config = dict(
    hidden_size=224,
    hidden_act='swiglu',
    positions='rope',
    rope_fraction=1.0,
    qk_norm=True,
    bias='none',
    extras=['shifted keys', 'gated attention', 'value residuals', 'capped logits'],
    init_std_up=0.045,
    optimizer='adamw',
    learning_rate=0.00138,
    beta2=0.95,
    lr_head=0.00657,
    warmup_steps=260,
    doc_mask=True,
    dataset='wikipedia_en',
)
Each number is 500 + 25 x the weight over its row's rms, rounded and kept within 0 to 999. Layers, rows and columns count from 0. Numbers have three digits each. The size before them is the row's rms in percent of the matrix's.

# layer 2 attention query, 320x224, rms 0.0916, rows 207-235, columns 0-111
120:521549439489514465521476494523508510544539492525517472530491497519512474517520487551502495503530541496538463507508488493521467465532531475510492457516514512525464448522459453513530512443506515520469491493499521545460491482514476481485485511496525479459509475456515475483466498512538523539540505516498514516506508449519529552527491518495
088:538513501517530491478523515478544529538519518474477519486497500480524561456531518492505470515489485478475473497560513520525485491451490533507468509474509486499521490495505487475556520507501517419494492484499508505506493440496504454472525485547467448531487552467508526485534490486507472505476475478526522443473537512480478508526482466464
117:520497479471523516497529519550505515508467546501492444549521493496513492497496480463481524538526514498516517493455483520495432468483504472469496501479584515518533499508486524470509510492489493488442494495511519526486506480467539473521436495519535475509477490514506500527451501497502528560505465480482508546519519496509532537499488504538
088:542493535492535479475503495471528497542480527510500511482469481492516498467531488508516471528461503478452504490486493514502495473438493509513466509473557469546500502508485503478559495521486482471481489527490493503499528434490513478470488503515463474472463532475508499477579525476486498485473510518501523454455529533480496509515517508471
099:508469489427533491534490506502531511538496518497470497456519479498546487486502568518530498497482521491476517509531511554529502493506509468507472487513524477470505484511515518464497517493489496532487485459508503526504501442496504455470446481513512498500488478497541531521508488462527490448537486465501536522497519464470461510471503492514
096:534489496497503494496503514494526520540480528452508503482502481491504522446538520453490475513510484502470496532529525519519479493484529541527465535481515475492518508474489467462525507518495528469525462525499503499512490506485469471456517504557458456527473522468509488488582485463522482483474472476506527451486552518469475478484470497466
142:499462512529520461505496503531515521483536488491494509488497511496544505546489484525501500504560533507508468456473498503479506465525479505497528483451480520505413502465498482483525481498506489524549524530516506490502504534533497510521550539489493513459482512504454501518514492481489524497493468527520492482508470481490489545560524477525
105:482490533477480526527490490477494501482495523452470478476553530473534475494532533466549507506509523464524498511516501531491508523509495482484457490495520490497502511492520532433509507496514492503506500491524518522521477484502532470464488495517506519477488494513525511560550502499522477488493494444497546513484529509479461497464508517524
093:487472482519456529561498488520496494449529513528522465495529493502505471513470475471522521502504529491513471540497505531462523517535487489491527522498439583473436497487525517503517509514495487544563512455546514499498499518514532507534477472452522538504524474524484501533491503506495515510510495475505521531527461483489500535518489501537
089:520508507506471521504541518513529487524493514492523510459461447457501502504521508479489479503477458513480492546515524520511498493501491518486472482488507482513510492479466508507505484491526488440509488520489489505491491493493516442473555528540480467543435512474489528501537501406504479475483485495523516449494526507488456503473464485522
114:502497517466476475475495472518462514505580488466505499505499504492540503496530480477500518514498526521471497482492492553511488446498489493535502514449501524481519531487550446419480466540491492499552479493501522470512501495497484476519488520489487503516518548499520518496503461479442479535498471488481503501464500486487552509506531537474
105:466463503506436550472502472537488487454525476504473484496497530503505512536452506507509533480518501513509488505483501520461495501512448499467538498501516523512486491503530540494437480501490463518493519466515506502478525502530511475538516519437507526462481485573474505508444490484501502488504492509520499528521458464519500528473546515608
093:475489535539459496494516511517483480472514458506514524539499502505488495491504501502480480521490520550502490511505454504474531494512510513508532488535455457457530501494483502549472514519501454508515523442490494498506520497500516517516512532476528552500515486518512499489447459487475527492509479486497477526506446475524495454507495506518
123:493467473519478498499489497485489494500482486462451531479464519546514536511502490512519498482470487514445479470487536470476519500488510512529495468518488477528509504506489492494464472486542481467491560496461489482530519475484483454462539508479488518480467505518474474502498484492487510499453523525550504441483503542497458482480468477476
089:479490500513552498487459500495493515513501496501497482495503535529507450541497480512527497510485558503446535485481489477496508501514503505505498516517502523485511497471508508508488516490472510563488528534541497518515509498517501568479443508464508564460521515484528507507503507536496478541544497495470460516558456468495517500530505536423
113:464482501503487483485491497501510446436483478459461493512548555478488492489514491497548518492488526505500482494474531518482518522478477503537498529500518495463508466495498566500495445499506470543512547483530508471529484479530527484501499543467512543475455465535502517541512497525495475496463515453510532534479480513473485500486518476519
073:484484530495492510540514565485511456453509492511487483523537539492486487538480507549526506467484531546500461510491515499506525522531526514483501473487468523480490530491509484521484484529514492545505533488531495503511496538530494512502488530502511542510483493512507513534516529506478530498467486449495536532541480515476507474476515535511
088:471557540544499454504451521492489487451503479546511515522504478515500480542484493507490485489497512530525477476477514518489548504517520493481514502530464519480477520492518563519498502483475488495505491516499526504534459465474536560530520496442507484528552509494548467490494499517497503540512484526485503489490507493547515505526450517431
106:542530492521484506479501507511498482510501515466475480468515485453527465471532496452520516505484480468471525514493557493521507492507504529507497542474480454491542493487482465483492484491475525456502503495467487501483477486493526441488496518505478483485451523515495502513487504504505491480479459505467523471493522530453481436437515497532
095:506496465542520493457506453514513531508532497539482501529506522509506522508534536529537473505484550484528503520534478535517513526476453489505490492529491543471532496502494481494526449520509521512491484535538507558470499459520474479496494494482480540461492508521498537506480462497508483430533473482481455490462519475496533464508484511470
099:468486539541518553476481513526540482486492509524503529502498503503519469535515489492551498496526483513483508475492544494486516482502512472485488503513513503456453482503527533517478501509503504538506533515488505490514518520508467525483487502488517525478479478541515489518507458499511498524539543512516515549550514543526478498524505519479
098:488431514451521480480480502461507492508500497483496463513458445493493466493525489436564489491459512520526454482504496483431539478500492504492488504490515491464477499487474499497507554442533497498491504442497463497545512484506498507482493501495516528502514486471503485475506499504508487495492495513495540493473534514519547515515493516497
092:522477468491538471525496541500574500517507536472548544441483486533509505558503482477500486459502476501479471507502514495502459506520459508482503501481511520479542454519515517489485512563530570514476535499499502469476482503501473508489478474501518512447472514497477493516479567512556502504505494492506521473462500485515508489525444490509
101:483487509547485470548524520460498485496539471549495476538473460533433487501511542490515513486475531486531489534503461437481511512505523495495505481476495522522524471441526472513481504500476505502470478534486518476529552473467499513483537518508511456499497485541482489505496481512464445501477509504535490497483490519494503490502531521486
104:502480524443532523502554492526529498510487501517529459413530494533493524549505574544496528464458512479503452517540496497526539497497463489471511486517500496487462482501496471556501473545469497520509512514511474510517478519435512506491522497465459529505516466529521511515509485484497507497481476504502450508535490469476480492493492484492
100:476490496512530490482489507472519455487477477519489507469496461469467495480483483483508512535536541503516486557475502496471540477437516521483502519497494505524491545526475493495477545527503490468503530490457473500535514485470491501494508517490516482493500515521529564493510479475469463503518479508501479517457498518461501488488479465474
099:493485505499472518507516494491481470474509458524533538476490510489488454504501483495485494480508499532513495504490504510511443575514484514472505420508475493519534509504493534514513491530502474492540513466514464474481478490495506520491523503474517483514474488513474479540517499467459531480488512499496514502600491563530547469497544484470
103:480480538530511487518465457506520522508514502516494524520493504465480520513513473485481519508517495537507504511458459501497475449559473501499486495467473510522503501491539470529485492480476459486510495493517492475478504496476514464506527516500518476498429529527503479504485464470533532492502483501491468538466507490511498526489523481457
095:494489537525538487508507485486531442501532502601504460480509473519480466496495474502486497507511517533503503531464494473498513550454457470476511517507498485503502483496516477517522519501496506472499496470499534533508473478516487495516495503483517535549493462534510491476499486502522484544514488511490490495556520526459511491539528517528
# layer 2 attention key, 320x224, rms 0.0826, rows 207-235, columns 0-111
079:501469497507491469523491508477504528538513475514492492491523461479505491523503479515492494499461499491513519515477498521471550532566527502503485522487457516481509520522509502467480504513565525516606523488515515452472496493556508469536502464477522499512491535477506514530526461491516516488545567485515528490475462478505513499511494487495
081:505486481466463518497489508462485490526512432516444465521492481521506464477470502508504472513502511493492494464466497488498522498504468494486487465502504489502501487505521499485485499488557497464488571528476484489550559534467458501459484546508496509507497508519486499505516496477476475497478505492497477476499530466517503482488509518509
081:473521532477503513476485522510449488483467513480458496505530469475517504487481492460490526521507543516496488495470441534485534495536504479505489546532525494503502531504510540469502471485539486483504513430527472498517554481502535459524466520518485484489492517486530506456500503499528482508486527448497504504515525487548535508509494511499
077:497507459512500469523480553498501496533509461542473500506476519520499522491477452524450437501493506520502504519511492495530483514517534517517511463487466492516487484529492505537464481469516527491498523504490490492517450519487457513486490505531501487510488578507464495479491483493474471505488480507513453470513511496517520475487490528472
078:489469501447486527510521540517500493512511455477502492465443486501531513482461547504500526520463500491495528503522551517529482536487481524500499487467468470508525510504534481485544507520492522514541476480518469480506493501490544480522517468523493482510498568498531508504481531483480504518492553500495517486485510537427515467458499481518
085:485488520467463508500497530494494511551520488511494485521502473470483493499488460462454497486503509490483505487472515516503525541514514498506503459496479453478517474517487490483515484497535490463517552489485481481503556504478503518474523522527462459523502546514478474447497464515509468506497536500485466452529540473532536481508522467498
089:474500491509521497508484505529487496471477496497495480504525513504447483505522489492494485468562518499492511517499531534483489517485541530512508534538525483516494539500503525512493460511525473501494450441491510532511525533531465507511440484499443497493518501527469518501461471508517526470508503451492507524510499509551514511544530547480
100:529506487455496509542506470513515537489499483488507524491452482465512493503485508482464511502502484538501482509508478524508476492508486501458497476504434465521549471547505510465523490513559511473570514500456510501497489471526511473534533462484479466516463494504503506492500480503488473510499485492514514506484486547467531499499542509507
075:496465487464513520464488528501498505488506503548492500498496507468473480469526475467526514470512506494492494482490512518443540490526468455520486520447540522480506501486483506489478478516504499506458512528494523531439514464549504488523485537479490466501514422473543498444508507497516520489538501489538552529522500496513533521530502487517
081:505513503537513517527469512480495533533518472492502513510526488486478484519498509526516501505510472522506479491488528516504518543560467478482529457523482514541482457544475496504488465551566545489462557511497484502526479510510465517484503538501498495476529550489446497478462529479523525507498547518514504464476499529524489548533486500496
090:491471520476513516508479501535527496491482488495466487460471506489445507466540509460487512485498512480486507467461509519484492491460459509510514513498540487495500573546491519471490449518536473462514454508513486516530530481498470500493462516481472501510496487550475512519451465504463520474548505488488478509458510524548520463487513494499
094:478507476512513517509522487509496505469481517498501513499526520479464504504503510558538507505486500499505504479528525527484504488480418434491509513528532546530495486527502541507477454516514518504490539532512539526522449473540510512555508503487530514465510429488504483498507530491476504485485494479513526522480467548467474533488501519519
084:513534465494512486498515457496491510511508533511555517512536493471547511494545503540498475475498480456495503500525528525500487506532475481488539507495510478465476456484438449473514513490555537470463520530488507522528455474496504515505493520501505537504520494501493474511522528514471512505529494513470514502481513528454484537466470476436
087:476544482522537484506519466509476505490493471497522533499539498489517483511515524566513511477471525503464505527482506520539482503552508457534512519487504491517473442536475479497535489466522539519485502507498503539520452524538472478493449515497496477500484496494473516534502536480483502504512529537487513505471451534488452497495512488471
104:493490520492492491458507461515525455451497501475510530511559533528485479501528479498527524456551464493494512532538508524524525509483509520583519536480533487500493516494512473532533470500486517491507462500526508517493507501507497456508443532489503436490514487480456558560470467545539464527499480489463515528489508484489507500527545473481
063:487500516473507506490520467527510489505500487500531489487477482467499441507483504503487557475479525468486477510518513547456484500518463457487545509495498489505498489496502476494489473506533489488496513484483530506507453484471517464577476512486489523535488467509521468492514545449502500502506498527484525514470495510457513504480521452504
114:528522489491487496467514468472495465496475497524541512475472506498512507492501478484480526458504507480499509489552506528464505460526488528518513501498515484451506497515493499514479503514554495456467507483478503481474472489496530497551477492479483508529552498499489476429498537516492512507558532511460516520523503482556529504521509492480
105:519510527491535453541473506463514556553494476524552513518484485500503522519484478470517446493524502520517469492522513500490531511511512500484517486526503524498475493476493524532528569497523493502499491508470531472531457452447519556478457474509492465526531554476551495463555512524487511527531497499488530483497493505501513500505449504428
112:507561505503497460538460467509500484470490508518497505492503441502519441533521472467525525483483495511509503485494530528508547457492535505490520522517482491457510532478495531543516523492461516493475534500493517491484460463492545493495538456465499522500513484510490482508493503515468525523543479503483481455490529485517524475541492508480
111:503530478468494472494532456518515522479531503536469449535537544477488557494497522546480482504463549465531506519500457541502519515508450499496501499517485545494536522518474479502510451497524490515479473515519505574469506457536519482528474500468465540460504488497479505473449502486514481447515479476487492476465497455494494478472508511516
114:522501524547515535472502506559539469502527512522512525501517505474509502492514512507532472518505506490504501522503527541484508495478508499508536500514493512445485474485505494489464465500491507509512450514481490518451526495473453508518468485498485538486483518530515524512488430483553518486530505517499541533464505539509445486491504503471
133:499462519442506496487482473450475491505482483485505463509489474494498454480511500462559501491483511530526482474500517502435537491484483478498496492511513480469471520473472492502534559430516468523498494449506458506504506487495525486483509479487515526519518487485517503488520504493464493505502500522477519519481508521521509518509510497469
115:514454464503554462509496540482591495496497521447536525468504468498506498534517475465509500447488491525507457479472481499489486508513456479472497501482530522461511459496498543518505530510507530515513543477501483488499488477517471517471488495500529521448500520497480490504483542505532535524519495497523483508464493473516532481531455498510
123:487488521525451489541514520450491472485544473547449494551479467503461480477529495451528500502484535461515500533488489468474502510499495515501504476487473540508525473457528477490473517480513500492469480516479507467527545474494508499503525544503509461492474488530483486491502510524483422492477506496503499509484494500506491490488531499500
122:520472513450508506527548499486519504526494512522545459441518459498462484543515553519519518463471519451505456519531480486518547476493477491470499463504479493487474457458487477534495501553496506513525546529503480490505489528451527491481536483493465531495507447531509502500523491472466504493508468490507446500516495506465495486533500469489
119:491481497554524497476504481471522463491485462518486501480525461461465513500474462474484515511523528516532494520485485502516545473433505467481520508513503506518493531534473491512474537507502498490505544477455481488525518497473488507482534511520520489508497515519518560503504449492476444509531506494485455514442473512456491511493467485497
119:463509512497485520497517520472509464450486503526533531457471499477477464497492467484482499503525505514515501493494516509516459553491508550467511441502465497518515505534467528496503490531509490489533537477503458497493496492471512506501527519455526499505466499518464493502493501487447517480495517497479480497554498587493568459494518513466
138:476475521511497507496476462512509511482512518515517535526463508463489509528506504483494542521513474512505502503459467510492484478548487510494498497448481514534525483501523473529495473483509466495506498499498493498478500506464531483506525501498522452486439526508498477514461470471540525485511487492482479536462496518524502520474505534480
131:502499535491524495524494477484513451495524504585538476465531461515459495495504449489469489504484511522495522545482511500520505497473461468481521486517494474497517476510510474526518500509489494468506478505507523519479460488496504510514489518512511542546498476543488507454493468457546497518518500494485487483533487523478500493530517523508